config = dict(
    num_hidden_layers=17,
    hidden_size=224,
    num_attention_heads=7,
    num_key_value_heads=7,
    head_dim=64,
    intermediate_size=576,
    vocab_size=8192,
    hidden_act='geglu',
    norm='rmsnorm',
    norm_place='pre',
    norm_eps=1e-05,
    positions='rope',
    rope_theta=10000.0,
    rope_fraction=1.0,
    qk_norm=True,
    attn_scale=0.162,
    bias='none',
    tie_word_embeddings=False,
    parallel_block=True,
    extras=['capped logits'],
    init='uniform',
    init_std_qkv=0.0325,
    init_std_o=0.023,
    init_std_up=0.0325,
    init_std_down=0.0,
    optimizer='adamw',
    learning_rate=0.00264,
    lr_mult_up=1.24,
    beta1=0.9,
    beta2=0.99,
    lr_head=0.00605,
    warmup_steps=440,
    schedule='wsd',
    decay_fraction=0.865,
    decay_shape='linear',
    final_lr_fraction=0.0,
    batch_tokens=65536,
    max_seq_len=512,
    doc_mask=True,
    train_tokens=470700000,
    max_steps=7183,
    dataset='wikipedia_en',
)
Each number is 128 + 32 x the weight over its row's rms, rounded and kept within 0 to 255. Layers, rows and columns count from 0. Numbers have three digits each. The size before them is the row's rms in percent of the matrix's.

# layer 9 attention value, 448x224, rms 0.103, rows 403-434, columns 0-223
130:187147134207179085137097158201081108163142117156161115077112154148123130135110116150112137159107132129099174132160184093074094185085079153134130140094164092075133147146101086094096130114129171117188120120095206126131191076129058101146092118091138116116146023149126134096151112111131162129072116127163159159178182130124135154171101139084102137143095138093129120116107122109107100131089167103154138118157150134120176153079148100101109132109159099127120127155084123131129137100116134168149144108114126078123183115206110132091177105163075062091168142087128090059162126180132113090120103164082102133108108149167181151176155132136164114122088142166144141138086167076138102063156
126:114144076120122164111174162100137098140105090105108123124111108122153152127123062188133119125187139153105119087102061149178216092171135125172089130148080099093078138093185138111112098121117089138127129151139126099139144131123116138159111178160136120131166148138072117129123095112150180143162115119118072159179175136108175159137163106082119134137162064146088151091105150141107108130085099142058106145136149152069059162177096096144132170145115160109133121182176143126107124162089139161128111134098112135050176102110134130137100064155170218165162121131130173133137150104198148188168089120143125068110154096085148117094142044119054141132124173092120073106165152094120087121131
119:120124166071092111137160107063146124124094114132132121151115185157144118185134140063133123083113123150154109091121081144169152093116129161082133121141110104152083127134112142185125126078125119100129133148130124182158106175194121109115119134129116203106103165152110081169126214197158165119134107147120174183087119122090093100136197106139103149134091101144119127145127154108127116163116092085119128148119161172087066126159086101147106162152113095140068127063160106082116101171139117155109116128118128203086095121107189118172101110125131165112127155139072176148126138119037154149187070122174180112140106108120123164103143102130059129149215167091092060131189140141131188115124
107:159141127098136153123173116106151144099099154080054135128118171155122099151158103141117127069158112150100120113123060126141143088133200146085171107121084148121077114103158097163102104143129102145123159090111062188165114163160139183138109094161077172099103145129114092182194090163135155102167178171154183182113133107122134121112174078147106195137161110141115137124091109121179149150161140120141181153120107108051066140152086114136134165151088104143087093177156060119104150131088092130165124136127172166118123138109135138140081066136176174160113122060117188174101125108084149159176158114208123076086099097113112155115152067143090113169117123110143123173146127172093132167103
132:129106071108138151149139162081088108125109103096146126171197049172120096153073122073076138099113122134140116137115088124151158098119190165173141117152133184081126099159152159078132139125160144106079119108128143161141088175145150201130103096116158148093115191119124111120129173161097142087149152100116167103092150115161137102110119105119092152176142174110121124114161158137126120147166102141106188141120122138130113110109099108098210110102140076133136088082193146078095135148106112114129136122129089105106073108027120087094102154086166202160095091160155126179092090065067146143115165114087144041175158083100135101145131169085106090123197094127142127136169125171125094111137
134:167180131104112133074140116155090144118136064096137123127099141062134083096118176151117130177139161117158176141120137105109116127090118161229099118147183129054160135097140148182194110179158133129105132170097152132118164110143088146142120156142080148139139120220140133123140189129149135113131177156138166145068210123103086129112137139086094096150195114080105117129100118113193120109128123056163141133136106194136083111121144097143157071139106127085108139108115140179165149073134104164093103150168153188107107173169168141176124104162068073202123112119155114084132164103136119136160161080126121125146110058118103146158143109128131140161099193100124122176120140162132080088129
135:131126115222181131091109086168149156129162110168184113159142139117122126067193172076177137125144077154129146145155156095105119148171173115109125160164111062088164145139089098144104128134107132085147128171083078155110168062179124148132166094106101163096149110106174110100129105135093128130121143139140119149142066135064102140129152106080115134123105094130112134107128150192100086158152083080092091129136106184171152157118134116103087093142146104181075114149159129071204079066156169144131120144081125108102137168181086093131130116117061052105172105177135130044126099134158143176109061177100128080135107141164113120128135189090092121118116100141127169095106141115125134135131
131:161099113162125203092104139136122158115107151187040128109166175125140122154162164132133128032129101140115120153151209091172141161133161079064159084093138140088117140134112092102132162050120132177107111135181172122104155151137131148109153151106140103096132189069115161186097106142189180140127161137095125179103121138105125157126128116168121189186100137126184126118134128061146136134179102157119091134123125148125115116129174186110105193126121103115124105134125063102175124139112163077109129114130083173113144111102154140094104134170086037153139118080123076146107175169139119151120135163151204183121159166159100134093091161083139108147111131110123195126155113082109107125151
123:203146110104046075158125097107126115107103181097142158123151094172121140193107072085105113117109151153110129150107095183132110111121052141087124126175167152099092117142113184078100135074184144123145160136171175099058156115104137124156081139129129117130126156165138129121154077171067107137135123124120189103143070131144097101179129085174123124135139100150147092143140083095133091098104082063125156113128200090133078107114099121146100096122173120085157124114174114181110171173135128151110153120125109124186119136071214125151143091112164148087110230075093142165132113095125159142119150089113108139156157123166109166081126094140131194106116133082098096110116170130113090169147
118:180099155147168108084073114175119176082171163173117180127123104154073122123107118144084131149144122101073147167154170098077100148059090109081104157082122126076145136155088122093118113135109105069107109069074089081084091122131052156154150133144099107120143021153125166119100164093102156135168143127120138160211122079080108149090055151103109164187175206124138138127111135120113113097140124152104177118137136163106090136088084095108134105109149123165124126165106123123140128128201106149115139147149118121187168116109113097103138113171114159099162085086101167100121173130074119144081160114113107167107173152172115153129140146143151061106109175147124131129187172110153098120119
126:136082134101092147144133135123071158058165188080066150111130072119152128119133121118123142148133184100090115131109118158126070146103162097156150144107109179118187145080091108107109132192096125142096150109114143096085081132121167158130190089130151128136097141111071131069131119064128107159170131170139126086130167143100146132195122115153124152158139173186147108143112148117152154057117216141167168127187117111146196078074116103136068054154099159055105176132090158095145172149128127159076162137152115156150176132081076139083139139141067150137121166095093107073101163149127114109095193073151119159163157122159094142092140138138122099166133132148132078089108121158136112131129
124:193127193190103089113120123135116138108139132159205131104083100121125055135114106164124125123041131073138132105154157162116156157094153126144127179118141154098139096183096183117164109089100083100130104172150114066149142149081128158121115135084123128096148074162153145175135155070107093137141121110122120101154176160211129132137123177084150089178098083083118158135099163077123105111124142179144061098147193088095151120107148087149123054107110113186106134099127120168120162197082117110145126127111129113106142103051136089101084091167103098077141162146110062052128100149132134119117090103112160122124116159148131043110147093153198170144125135123102131137164147123141129102145
121:077139090072112101141197136098166111108070082091087107166105130126143098172146142095123117084151146131132114119109058130160130087102162132162144108167095105115094147139167113160079126078174153125174123172136163142138161153194205150108096101144068194128127187130103093147129100151146129133142104156125136142111157147088133106123199117161097156114093105133139092118143125124119113124156086058086134154138145136094090100165057115108143141145076119097112138105179084065108113121121126114089139114163071134076101150053147125179093155111162198171130179134073190189112141082102167134151112101154130034139102136101122158104134080152105121148171095101101077135138147184120119180121
124:149122129135130167114135128135089151129155137145150116157123101197115146096130149103153132102166203133138112133191178107138143141137157121082130110077120131160141127138104084117087187081113062059095080136089140163091090247081137133069138128092119181120090077098093085154164135115094122097141181133125091140175080115127160112180102097133116137123157147132143100104166126152200137162121127167080145124128131190173184146171139151177092150142163104076159168110097175131133115121176088165118154162133066215127113159135148087132172188134155124122061101140130095170156196119126120128158168147072163131103088132137086178119126118091154183082137104151129142122104145133148130164123
117:108144176142106098061114148188130156067175127085194187127130118143120115127132175118104129199087139103137129182136176129070109140152079125143117142134156082087177131148123150124086122161111188114100154151074148125151147094151071137122111045132138092148145067160119145092106198088081099137128132119166114118182143108200128138066143139042103125133150145078143116133085118092108105105174113156181129086145084130141193132069129143136113082132117116131122162124105099174227099144156147131109139152137168190175149094179086120107170164119113157136165098108126102085113057175102106123136157129096097201136169129172122178160088136112148141098107113118129152153138152148121130124134
114:157106158094081141120148126084175169195115160090081161112133091159153124106129095156129112164176161168116085132157140125163090131157111119036155081150116102091107096134181096150138135083187104140132143045121106157122174198166164124152111195168138115109132174121117148153111095134169173128178162197150130139103096146084146116136136145134072151121119079135124118107145143054149114135154149143110142158137170130130143119194181143109125145154129158101105156123177130162097130153087135128117112109142090198092045170075200153136142145155062102083157121107064142142113135113048090150170080114178119165123083143177126101080130121110164150141121141102119108144137171192125124161115
135:202130112160125151130119121123104119100127114136160071130148105119104115115152061199160132162130134179134139196176157188058157147123215135144142107161139146148166142138099118118058145134123158197152110128127150164106126120119100221110082121115141087142153104152144122153197058054129139171169172097117111116081120150131137143154078133085115143155143132125116115109169122114101118157108148099170147115164053110144142171103094108116173083103121136122141073191162123146165089136095090156097069144137124140141111142101119159154066103187130136205186116176181119086182196154122108121203144146163075141149119142108113152154162149178173090144144159105112119137118139127128107119109
117:115078153191176113121065162169098175111160183108176112153167114048111146097148096130082136128103103093119153174148100134099074140097131153156137144098145167092162169099077120126120130170123167114096133101111090085120086075064137143119073101103140088165135076086161146099143163102098063115090133104117182063164123107143110124121081148111149112129120147104137132103132127136114120121157127135166125102116096106216133100071181148113131106073137139181128112186080104120144113099135139119129127138146166096239147094071129101132129112105162093143117095103192100098118085167166181124056169142083099152185152140114110113143128178151141102133070091163105140102184087089126154110130
117:128167104140110116103194088088131145123159110135109164183141114138064061130120116167177137195095132124114158062136089098161103211148177171128104108139127100088151112087113123102096154128121147142118112114143119138108069107124134078189111100110102147111129180137079131145081169128127132155141139110154129149102103117100089129059159140029180123231132087119129140109085126153120140166197128098160135149137108150125180049133159097134144200134098082135134105086066125166095143153085091145047134138113115134157100151154102128151119192122103106177104153067147166165140158123107116135170135083110145104126085102158087143121131121173152145183175173159118138144153171183121153130126
131:115150166130152098137140153150186099151048097180187099130073131103141051136086125189087125132152157167138074090121059096121107114117163082120159135171105083082107082147162118178119083128135099161173123156133084075114207153124160118117094163155177153143115122113116097187090099101161104116131164139113159150170129106124131116063136092107136131123078126089127121108122104187157137148147121116115120145138177162085106162159065161063099101148094109139074137153176127162105157129122084072137113107111054144112101164127109140112102075137138190145106144176116145139096097079120106185154088117173093065102108104119141049052135083155122143139121106110116125150107162118095092162150
120:127109084058097113149155114049109095173060153179155140167128194141131109157161145095170128145160141162132114074115113138171112103109113096122147112151109133167099135147147090088159168126136082131095168100150115167139130159178221165109117139151125157075128159091138136147159135194160202099192169200073098171093128138099149105128195160130120161114141095181119099099117118155152117165126143122075091155149138076101094120185065095165126139149125112081105171169156113102087134105095156136146128131111148129137128131105179131201146136130157202157136177158062176188125165101094152149116123090198150071122130114121137107132118105103115174141105137088112084146104153148123139157087
127:157145110216087191112076150189135148122181093123155149133150104080133166117128153210148135105156133106126139153144174128113082136156118115137122130100120153103159148116149136101133140210132133091125152098086112113098135102110134128157161101141064099135118044134130179064153136044103133126111144134155101121224098104109125134136107152092143102161161172114082108145127108142109132126148117125172181120106081159156165157109207103150139117072138139194137090136114122162164156129150142126200135155125191093126163110123080121114190088140054081097130062126179081114138118172166108127105147111117108146082117112159146134189173141096125182092094161150162198120115156095159089122122
118:158148153130146134136170077070205116088104114060041160145183129161169104104143126112155122110117158165123115079089059130141188116172163118121145091202125169111098128162130152160156113063172090129108078130117157115090138152179154127142099145143095164135144201113145078217175141152184141154116075108122123162069117138126090116083159134164133113144086092124157162119071102131131122104112120167134098144136160114151122142144122111126142140155128057079131133090162128126133134136150146151107103114161150128046087137128030130161093174138136144162133122158063184142133134130183134108151097135213118079123130135096124125106134066140124140100137071124098063149091114130106172133121
122:116131209095190093107110142098071129087107152125114119127187100092133063139124159087106128125165170098096166144118145128095107115105174104173142113069140108148205157086109150156127154085148136161109089132126050103110160185166124099084158150121133123140135075168099181124129109152148096095091148182104119139115119152147132108115142144120126140142114145186055087133170101131162103147152161146140120113110132148127116102133144156095171101129090124176154140110093142189112128097155171096065130158187131235186191140124158077153084125154190073161106136087125118144132167128085112197131107145115139112156076144095142121163138142169137079100181166160065191147166094120117085143111
117:140171110089054106162162120130117087177072094159127085125162122148142122116113117113125131115144083123122132129094153098164136106126084052123124109151123109094084106111162108165094100106158141145170133121125166101131147149164124137152138138129129142161113185155118112194177051147196203076136134125099143194110188122121153117139193109117095180107112091133180121151117134136138125115168099062048098163106122154101131127114076187117124143143133113092097110173151100085122178157137110172130106126143129100074090169146124161124134070130148189215153158128097168156140145174076130133111094026133159156092096125112116114085190102180140160132123150135142081162068161176102140163098
115:150147146143127216092126136130204122084142181137097111142082117141090122142127137005155127081116073152158085134157113105135140156149119156135139133175133101145124096057188112199110156121134122097160148140129076117164112129160126172157117174089169179125112147103133105101088125096140106112136107145131122116091077197098083128076169062128099146139136116129161141132118186145151127168104151096190131124092104122070139141113167101141144137112120138123149104090136144087102066106101122143118131141159131097127145137163122131074163061097187107154166112049165142118122102114106090127100170169126134087206096083123146156085151093147095031185138142153161176124124124173087165144126
130:156154119205134069118066157162141131078146153103104132123149153094131132071150109100127132157123121140121161189169166149075125155122104113187132124134155172086179143127115123086135116104124137131143097158082186133126147071061132124120189123091194081141126045094154137023147092081128065114080098106132156144113126144099094127156089166127111130146132111108111122112140125142125117121101170161160127093105107109167199131098175121102116142098144127140133145159104157129151130111135151143161120121146097081158203120233093124119115149130196124146131117121146142079174126166220120117040171209114097093136131151127150108141183136122160092123088126158138153106075100113119133074136
135:167141127165219102102145109152124140058147096140067126161150156120163120108142160108157140089128128087139135197156126136153138121123180133178119097101144145093109158164166129079129137117143174118183126131135177076157119096138150196155141148145103123121108146106149176164129106121131161136140117105170196175112158144109144148119167137185066182127093101107113121121114128181145089102108117128043154133114135125098131081110151073065166077075117085115128055144123137141118137099112146126117114112137163100076126141117075149086119137119095082112128201134087114109112150134150089043119090154101032078170088116153162056092127155181144116102096172171115184126131158094137101181163
127:156108179146156158100095084139087137127114119124098149140147081105104107122160175137108130156104169119122147196137135072135135150163144164088143107109101162108165143075167190110130111185131090184160096145074146125088176120085132173096061099149124144110145134075148144102124139104115107139098096116122158152100185127124112124129122075102112109175092161129139091137093137162087095124217074067142087114151158175128233121159131069167133129102146124077103089113112150107118129148162156113098121133123166115136140129168152154095164118138105053095162065121157173059147127132129142103085074035096115127161136179126104121151167136180154195097093116185142188126109173132166124098115
133:095154086110112112104140109113132143127123165083055144120113141190126133127132179169141131143082103100135120073092100144101113156121129110119139131115111099160130084122117091142142145090149114133114123147173102069129126093083128145177165161122126131161120172035088144085121168141099124102078148117092130110053170169097195108155090073114132109159116125126219118090144143131177116142119143128090140159089079088164078085108093114130174135127136129106151093129130155127182151111166131108126156123208191223169103119170135149095129200112105088083096141063187090118092128160133125100103110127135077163142156104112161101166080096140143155181091068177160182083094085095129086131129
113:167118062143115121116136138173103087206086073097145131128130084086086137151095137173109132085181085150133130146123129120148141130151077166125154097206133116085127132084136065105134175125120096178118102107105109138088114155131130101111107150137079112136162124153051152203155150106165194148120135173118126196143141069093119111159132157159147149196146091173081115101102112146097063107153083146114121139145107164118142174144115140184114142157112107091115142121154096082142154141142130176103083124132108087071098148114146142129091052146096209190144110164139184153141179079102162168143087125159166118122123133140099098123235134117098118146173159066097125146115162129113092125106
129:062184147142150145132123104133128091163145170117095081090149141109100133091117136185133135154141142151131091141149149111123142137032148113084121074188146138115110121118111106118095141084114153174159153090177159097190141085150142131115139142089211102171110156140094131141176119143106176132168138155145122142139095121139154112220180094140121097161143092103053134117147130158169114124170127161177203128175115193048116145163094111084149113119115110104121149134103144078123150110126134153120123119128162130094197162131117152083128158125204098147165124112193164151143133131029090177179115132092102182093074109090167114159116111113117138157163152131080178095162159089102141161108
# layer 9 attention output (transposed), 448x224, rms 0.106, rows 403-433, columns 0-223
131:123152143110071162125077088142045126078124071109072119160102138114142110150122198097078125150113109079133117143074073140139093106110156109139124153123095130123136063132159118184124199181128161129155089127069115095117177115098131052134120093126129137070131210087174151194136110130141116110138135153048121139116144152177126128109145117037097127128128119134088114167122168109172085140129129085104140102133138069134135166138085130115155099170108154154068017090156068144102174117122197131168062168138115183103163126116119103129135055075113121162117146095146114105110156106149176136143116145138122121107199138128088101094144166145147141116134113135131143154144116165142107135132
131:096138147153119142103117097175130131165098085118175097083134178125093071121173123120122125094115117151180156158114132169123119146105128162091117081148141112127128170099126128085122096106177156160135124105135127106163163104083093138153075134118077091137145183157154168116112181127096151150088174101160143099147132099124118156094062081174136111128168106107101139087193111090100162145132088125128144162125128155148116080105070126103136163112105118171135110169146173125178127154104086192071167059116194072176115107100170130130046136104172088148100143084114222107083091189190132048099134081129106154125149142129119112134135093082108088130179141121135172131172161160145130200180
117:151146103131162141108106127098165142133186154145170190114113122120109137100169084159174182149174128165111137138090149089138110121127118079083114051156119130130142106094090101069115062148129145174133118128164127133131132167160098180114146184135117120150172048122115132094128144107125113143100166144171096097155096133132128141130110212127176142125116175175108135087166052147148149107156176150118120097146178089106138114185162089091135126131105089128171183107066125111119085091100061185021149110139152059173131123123108120130134175120135158098119149074172128152089072191155129082133096167114084108118163149118185094151137160099170095145112126115132147060152132118117189165119
110:074162117091158141124152159135134172142165139167159121083141127097092068111086054123158117148163088158132178154149092132107094106099151162121165113152100148127184136123134163086167088147103138126110133118134113121100080077163098185124129168154132078154153094134093097070050201137099126160077100118172116117204118089116138164139098163115183132161100137105047157072206101173150130121179074117149115143160132095101128100151113085091149136090095162111166196114135124093141101148144122121109112152058144075135111179105156090126095137148131126098075128106129133137160084162184083054117104131162142170150124183093165128148121117106142144111178149156136144091153122040125132166113
136:109136123119165104187131051117167128156132125093172174179134175168145112034122096177151092107137148131117142149144109178157154137193148142131122100159158109143125155152125145106092111084123052141131165135163158118100143046141143165188102169200142117153130078127110123097128093137171152108126156078191136182152157122138192144121112183182165077104115162113093186141145139152110096137145169098128130080129069111048096108166120135103119101065111121090133165108099148158163095137162113091058119156111160148112188132127077122153145183096167102100130120194121122175153114158146133084182154075110125116130096090062138142171119142116157116121109136200119126128135117107095154161140
130:116159104164147118196144222120096073106131134211069141146142148099138163112152119180085192190119086125091082106095084119173124086084169119142126115094068089072131085098169153093062128177149143156138089127101133064141122121134106080102130151170112183177094132085152073076122076162114127098083123162122104183168138118144136101129140125086122088145099116119142183124151133106109187138102097132175146138118146143053158104138138188142153124140132100126143119128102082109094130139122097132120131106054215080166134129162138159102147083109174131094123131136093108085119118157143119142100087091159107091105061127163116167066151110127157097076112117137101146120140106184096127118138
138:154159127126067162154086061149137145127075147162103095113163057172119101145051109149067171120125153079106138116112128127150127094138148093108099071122129128096136064123158116150157177099065146118079134167132126103131164159104136100172125131120126144098060161133097143145120118144115164155185158112106102151151200172144094047115147145110129131152133163183098107177134134085184153095194130151166129186144136095156133091181150119083181087162133100104159085141158095087095181113082148078140151148150066103150168118154132113123149133172158174177097119139185131096099159115105183129174132136104096131152176069154172165124185079131098122091105109135088095094131138172139095108141
134:124106125047097189129135123120181141083122149136123080115131094123095154148120146104130132160125150156135129086106095173119085129130134119155125096174150120115062149092181114113186161175166078087143148176123119169142094125090087190109164127108174103155124112154119196185157102097161047190161108121084111072155129158138095083144135120132051137117122153126053152133182103121155098015118160137145117126200094148108183167162111165092069129110138121094086122087162158084151117135145135159127081124058126118185144128163119127093151125137095150117123199122121132135128119045113148141167148153151145128123095099119155093086131108137091168170155092122146136127124094112063096115138
124:142093109071152190118152169136115129168120101103141120134119158181130184132174142141119109126115127157190124110116144122075138133110140143131141159126114155162156143095122108123075113100117141140169091133190135106113126171134178117143136105120096109127095121128155143105102161067169127113084141140163140132162096082099112198164103162157115120108142104142136183102149100085159068181111160138047086071120137104088101156106164066123146136151151110067134157094119179143106111140089150146144075125098145084090159087100105082064172112131096160124143105116059095168136220137159118085132087107160143113119124164070116108156089166139156038133120156110115163161113105114097234229123
117:152166161125031113066125113136029130102032120118184106129096147114120170153076124144101141138095105062111153153139106175069099155115148156147139095130073112153150148103211124193108181115144087140108113122132086114164082113122161109170096098111132146150143158120098081163142196169136132109103139116102135117098121109109183120069138118068124098085095119097137151169136175152089106149101141068074112129122108110127162111184172153120207157139103177135064083112100101072129075117129187153135109120093109118121153131158083109134145092143142128155137108082173063106122164092152151160141115128138139134129152092068092122109135144153188176138106127126107131122086091125098091092123
128:125165148093155132127099185110110152123059174166134117142103143122148158152165123176133089131115138047156093136207193137155120163121088144179155214123086084145120133088130121121170181132184086164076176116083134129116071116150135134152136087137113130183094185107110076111162181155147115178070174120085127129056106107107106096158199134111159165137149099080145138137117088107140117157131128149186129121137161121159127138151125167110084145122182160089106111080113145164076055180161174134199183103115085139115141146105146119135138086121160095058144102145097074184123123134095063149107141105084138138136143110108102177117143122126151183125144140123105125172106127102102130109088
121:137177153106109138090139075152107122088109092167039087161085173103182149142137191124147114097117202144159112121128102132118116093158051100090125179090089111155211131071153154102101213083123133177137059124102136112049142110120131119140145151149146126157167164136126112147200155140152176105165139168129121122125120116113113185077105059101120113074124175175135130167112102120155114159120139086149095063115069165146115166114168142170150111107085131141120085126119118130151210136167106145056099103094142159140170067174125144126157098173096154117152154085161123150063107158084152139131161122143088126131141139117066155094134121172100115142145136134141144138117119181124119113147
126:122127111133207131126119152117154148163188126128175175083144159148074132128140076125136158123151081167102127154134159160150160062108123145093109127158151147156181112121090134064087087167101118165129151139194147150128113159124063176142135183127136070118094064136123135067138125127133171114062154085164120107189129156179117118149079224158148112169154119116087153095163100131139140160140144153140128105117172122131108083161121061047098135115134119106149168162089150152091103150147075133084135138109141044111103159110136119130142187142127119093119117148099132174089083169128094075163123083108122125147122113120174137161151114099140122128139134114158193112170140101127233202140
125:181110150093063123096147131155134154123066209111113184131146138131160107162161102109112118174142106066080176095083149120162089179134125097155140146153141132135107141174129120177148112157150175100147115171119157132161056077194141132117114131169129133115078105120130180131105099133139074165136104100082206069144089143099131110104127130094151118148087178142150111177089136086176185141160140089124129129108071124090154082156199166104141085113104095100134135081133152116148067166096191112067188123156072097105132139116103177161160197176128161167156125157083155163130139107126139174152136131114071132147126185153112117157130120108126118148152121090092120181115132084064121107090
122:156155091177127143126083185135080125115081133123076124152151101087108125161097171171154148155134137068137131179151104096139150159062133155137167147080110126170137092085155077163114154120086095084143115132111124114109170134152184127111153106173156217094113161108126096136204109181135098103132141173113143145093168137112168123136184103129114092100137174129196163173125193118119138180109138114153132130090171121170050149148138142129198102109119146105103055114109088071049132114118173113127113073073126142128111186188081061163147124151136149132122109141179122094098147073117165146108111122125174133081093103125084126060104166149106143093140148146113086120124111125075103104112
119:113177087117122167153172180093157134081093088113133133082146134148069139100157092142071109102162091164113137084099134135137115144117120102104121128146123150110106111091110140150164149179153143143121139151174120206158059169149172175111128154154140119203141112133118092118165160087098076121094077122085060046113123070135117145123111151181111102121131089182133089112140144152177147140127156129130064084110126147059168126136112124152089072131175111117140155141111182108135129133156147188131094149043107085142082133125138091134139119166112148126088162055069205182086157153133133120123087138081113159122179155109101136189144136117128115156170125135143161088137094082092107208113
134:072106153176147153206113164136099130155127119151102106127158114109164168203142122106137128099141143054186146062132096100120134072115141183126157079131143142053131145142184143118152159176098137107161097135084194101152146112111112066223118096108175159169100108148079136091096158158120089114151095141096123134160149154159119143067148094100121116121080081099142101089110178115212128166168106079164138111131049115162072092111149186081146192103078131112106117114155111115164141151126163163141146139073136135103158116164176091152142128144145138075131140121095135078114148153129095117113134072084113104093154100096069120075144082124131148131145141151161151116126148149127087164104
125:141117119105130085129137107160121070161118122134080065172137111152189139150062127107125103122114148071151112089174117136061138137131127153187144153124075074131122162132186126140132188090130106086157166111123118105093123149097157092152138070076170175103144136152138083138142131117152174087181064186163148222069158165124133127139167116106143145106114165113147152166087171154109098094151144116085172118128118149148181161088149108120178156125104180144105093101115117115089122125136133037166132120168112188111137171186131113087157097157135125147137093178163069112173167104110152176158185075156132145139092080107139119133131114152128189105132179159153064111069152157121102112125
122:100137091115075181175099113141158159087075145112178143109177093091198190120110083119130150164190077114106106125180158072168129061093062098141147150129105147132152099166132161099140128142161124122094069137118168101174044127129109156167160124106142140108112090101163165109126123156152130100093178128161103176148163122117204146152054089094171111140161130071136137188105109110121106098092119109164091079128148120111120126111133094148142101137136134157119143154163119109078077137122118166154137111076140147104083069137103157159124126117157147072105115122143166111078120197101147166096097125068064151165120144160136130100123161114061104140095134212117127094125078083077112103111
131:118128125166136178116136097192129089087164097082119085081086157110077121126120100125076122103138067108091182100141094224150191110133137114089171176122128126127173140086110186041123146089109157136116108096139115156147129090139132165122129150146098111117218110133149134112127150173057185099122117084125137075187133137124089106143083161125121150133166112133131117130125115128173113160142089110162121144130094183126117112099123109162187084139091162137133164186104111148128161140128092111070049195074109056146148061131122116159095106112082090122061115125083146133076112131086127065161116141127165142144154099123119130168149105111142106169179169142094181166140128118171150149148
128:151099144101168100102145141086126187166163150119157160092157126109135142118153108083136140110092147176112180123109142116122125134143108133108111095114115126188093098139058145094126051127098163179120163147155148113105073179166084170155072180151144078154088112139130120087113152092099111157071129090171088064124090088157141147160125172146159125138106085163094093173180105074151198086163113126129080135117166133080120086126097128137110099128136140126175207128128160139169086142111085168111085109139085048088089119097143086068127148106136086103137123118132137157141119197129096084134091155125102146081101095165170091163130092140174160177158106140094168051156151119129166175165
128:135117122125088103159115121118028104056078124149078109120118122169129118133096183112104132147128089082117159107173080117093100137118172118189130157088153092111121139136206088183144182076137105101155106133104094100164124122146193064093123113166156117112087191139131148181155116151144153136156122141121143166116145119117150150123182075135111125132100102190128143175117167143108150126169093097125130166108083113181115124141123125085079078148173144162123063129147127081159140128108146086169159136127169186076145173157115134088079082185152144199101121152146105066169152123176120141082098114129151149164122170123096152091176100122107159100140134172089112151079095153143064050119
115:142143159131122122143118180153163135167164093166144191046100118193111066075130133141135148091160143146213130136127183111216111104135125113084104141105159149159138119132099185082135071158128112179105076160120170143106125145142082191139177155104098122166131085159104156091084136075121139130124129141137135078187129072135156105166102152141136111155128064088111200081179091143099124097139152136147103093120194149136135164145116127119099187109120080146160210150125141105114136076154145098060154133111133083111133073087167114150111163130048159154143139099118168122049162177089140094163138111118158139120094123138147104093136113105106070133151112113145180124127135122108122138171
123:139139091136188118139127182099187051150166132139113143112159178082144133147151126114137100173092105146089136088128095152108100151099115108075161107141115161089087142139169153123139098187123117113157184162104096143175086131123120178111152074034172132141136133137085122147173107147093221139071102167172157148143117145088158151125134160105137089147075147146121104167134144148173173140134158100149140125152101156111152136193237143140164076175135143152083085134077151100145055132138121124164165099137098078115099094164144147160196130098086103086141109168173086116117152105131121155113106114181116142112109121209110163121171144168162141144080117176182107155101112153143143133120
123:160131136162192153177105191142100144144163138144178130087129141127083155127152060107112147117086086138116094113096116213149186136129175143130106172124145113104175090135075176115102112132110169139133144165161107169106108124137102171170072122142138067107138137089152127099046145102099135135109167075115088086143109193212077157138152186148059095125129136119072117156207156171153116135111120153150109092121181075135107147111101121140096101140117154109174118134152163132144119124132160173083069134099167080178145097079113140107094151131119104096090157055157154135137138141114106106068071109133123075124118174093185096104132127096107117118153126112129194156160151065104137135167
115:046098117122152109157135067166134176101124139117110056155174116122120110118107079162135090145134136139133126101122144156184101091181182109123117115149144150129164087147134177123099114154122135110081200143088124101151157101075073129115180136127143171119099132145162052145150159100110127200086167153141120143090126185092156143170146186195180130157120159134130120061159077197097141170095102156114131151232115109120143080156099114100180090149123127109153160117157152108111158126119150091144118133075134126175142133173100104187119121102108155141104151134138118120116109184159186115142167165085123093106185177121139099124115177126137134068109153111106098125142104106132075102027
130:125112147123093088157143123151127136150109121188080109158136110138176102166138184131125136129102128064165115128073117135141114141136095186152132174117118127135126103158162165179169172141100164047109137129085123079122178102086127093145125072041137172105114226100188116168148079136140138145168125135123149171121135110140175122150134107118099105129087092128132094169102167135120091126094124119132146126170127109156122139107134136101115124145118157147099092120147100179104139129123178060195133182180141178132148124152105118111161070118074087180152140161149056089120197107103214138147190086113198137135152128155087121106148095150141119101166126063143101155123157202171069149091
137:105092144105091102158128094066103099123125063190111161123140138155098127119126125146080126172138160180139119097115123209157185077174113143143122168125116116105158104106180186172141157149117103119105112103118159156121121089035093087108150139094164100152112124126206137119119142146197158110091141124116038088147165118190121076118072152083143087160147147117065176130153096126139100185112156121103116126149156144176133101181151106086093115203154156143138087139153079137173167138168154073143130163130105121099182169097175104173109096142098140125145130133143136127134155106134161096120121115113147148124061130111170134082164111123077138146067076178109166184171148151103096170126
127:129176142157108131176084138091113111157135120154116091085090121145165155147087172136091159145112124137098114082142156157154122130114186158166070192129120126158108075086177145132106171147160140129140164169100093136171110083147156100162187125065143124150057152168092124123125102159163145108207154179095065168149128143170163126122156138105124075098182127101105193211165119079181196157135109150118143109127116135113124154093092122121121055107129151132119092137134147205094139102137123088155135088108092128153184172130159125204125150182135140189108155119111063092109182152159159178106138156163156105103146139119136118145127122066086086167086172128124114111083089117143123087136
135:137082088094117105154141118109134121109094151084132140148067100116128156125074076122125098160098143156170122096178175102136119147142176175175160153201142140170067117142055139101096131155152122158122193092089109177099108109100124078076080147137157117140115146089137126136116095141130076173121093092166136159098169123077090109183128130096137095140139119134110210170130081117125137134183103130130107137148129146048175173101126081123079151081131123137139133228150094130123114110102130097204162164086111127165097110091125191160132159128068123068165118109117112164148140087132182163105135160181159149123098072129116159059100185157113108067148120147148107185125136123109110119139
120:068168156163107140152126131135146100102072152100156114081129174183147107154130135098133196102156053122138132111135138165100127122097182134134089095094133098094119137153112163126091084115179135095138126160242131082207107156161097160145113132108146141171095161108106132113133092113102129107154148080095127047172097145136113171084127133110115146102120094131090151131219171112135084106168142127184122177140139083108110054140071162114111144146124110147138091106107132098155115164143094140101119085134137085108166065119126123080106086141115084134091161090164117102081112204129075111140092095125111053148144173107120083145132124109140098195149126208130163091128149133103138157179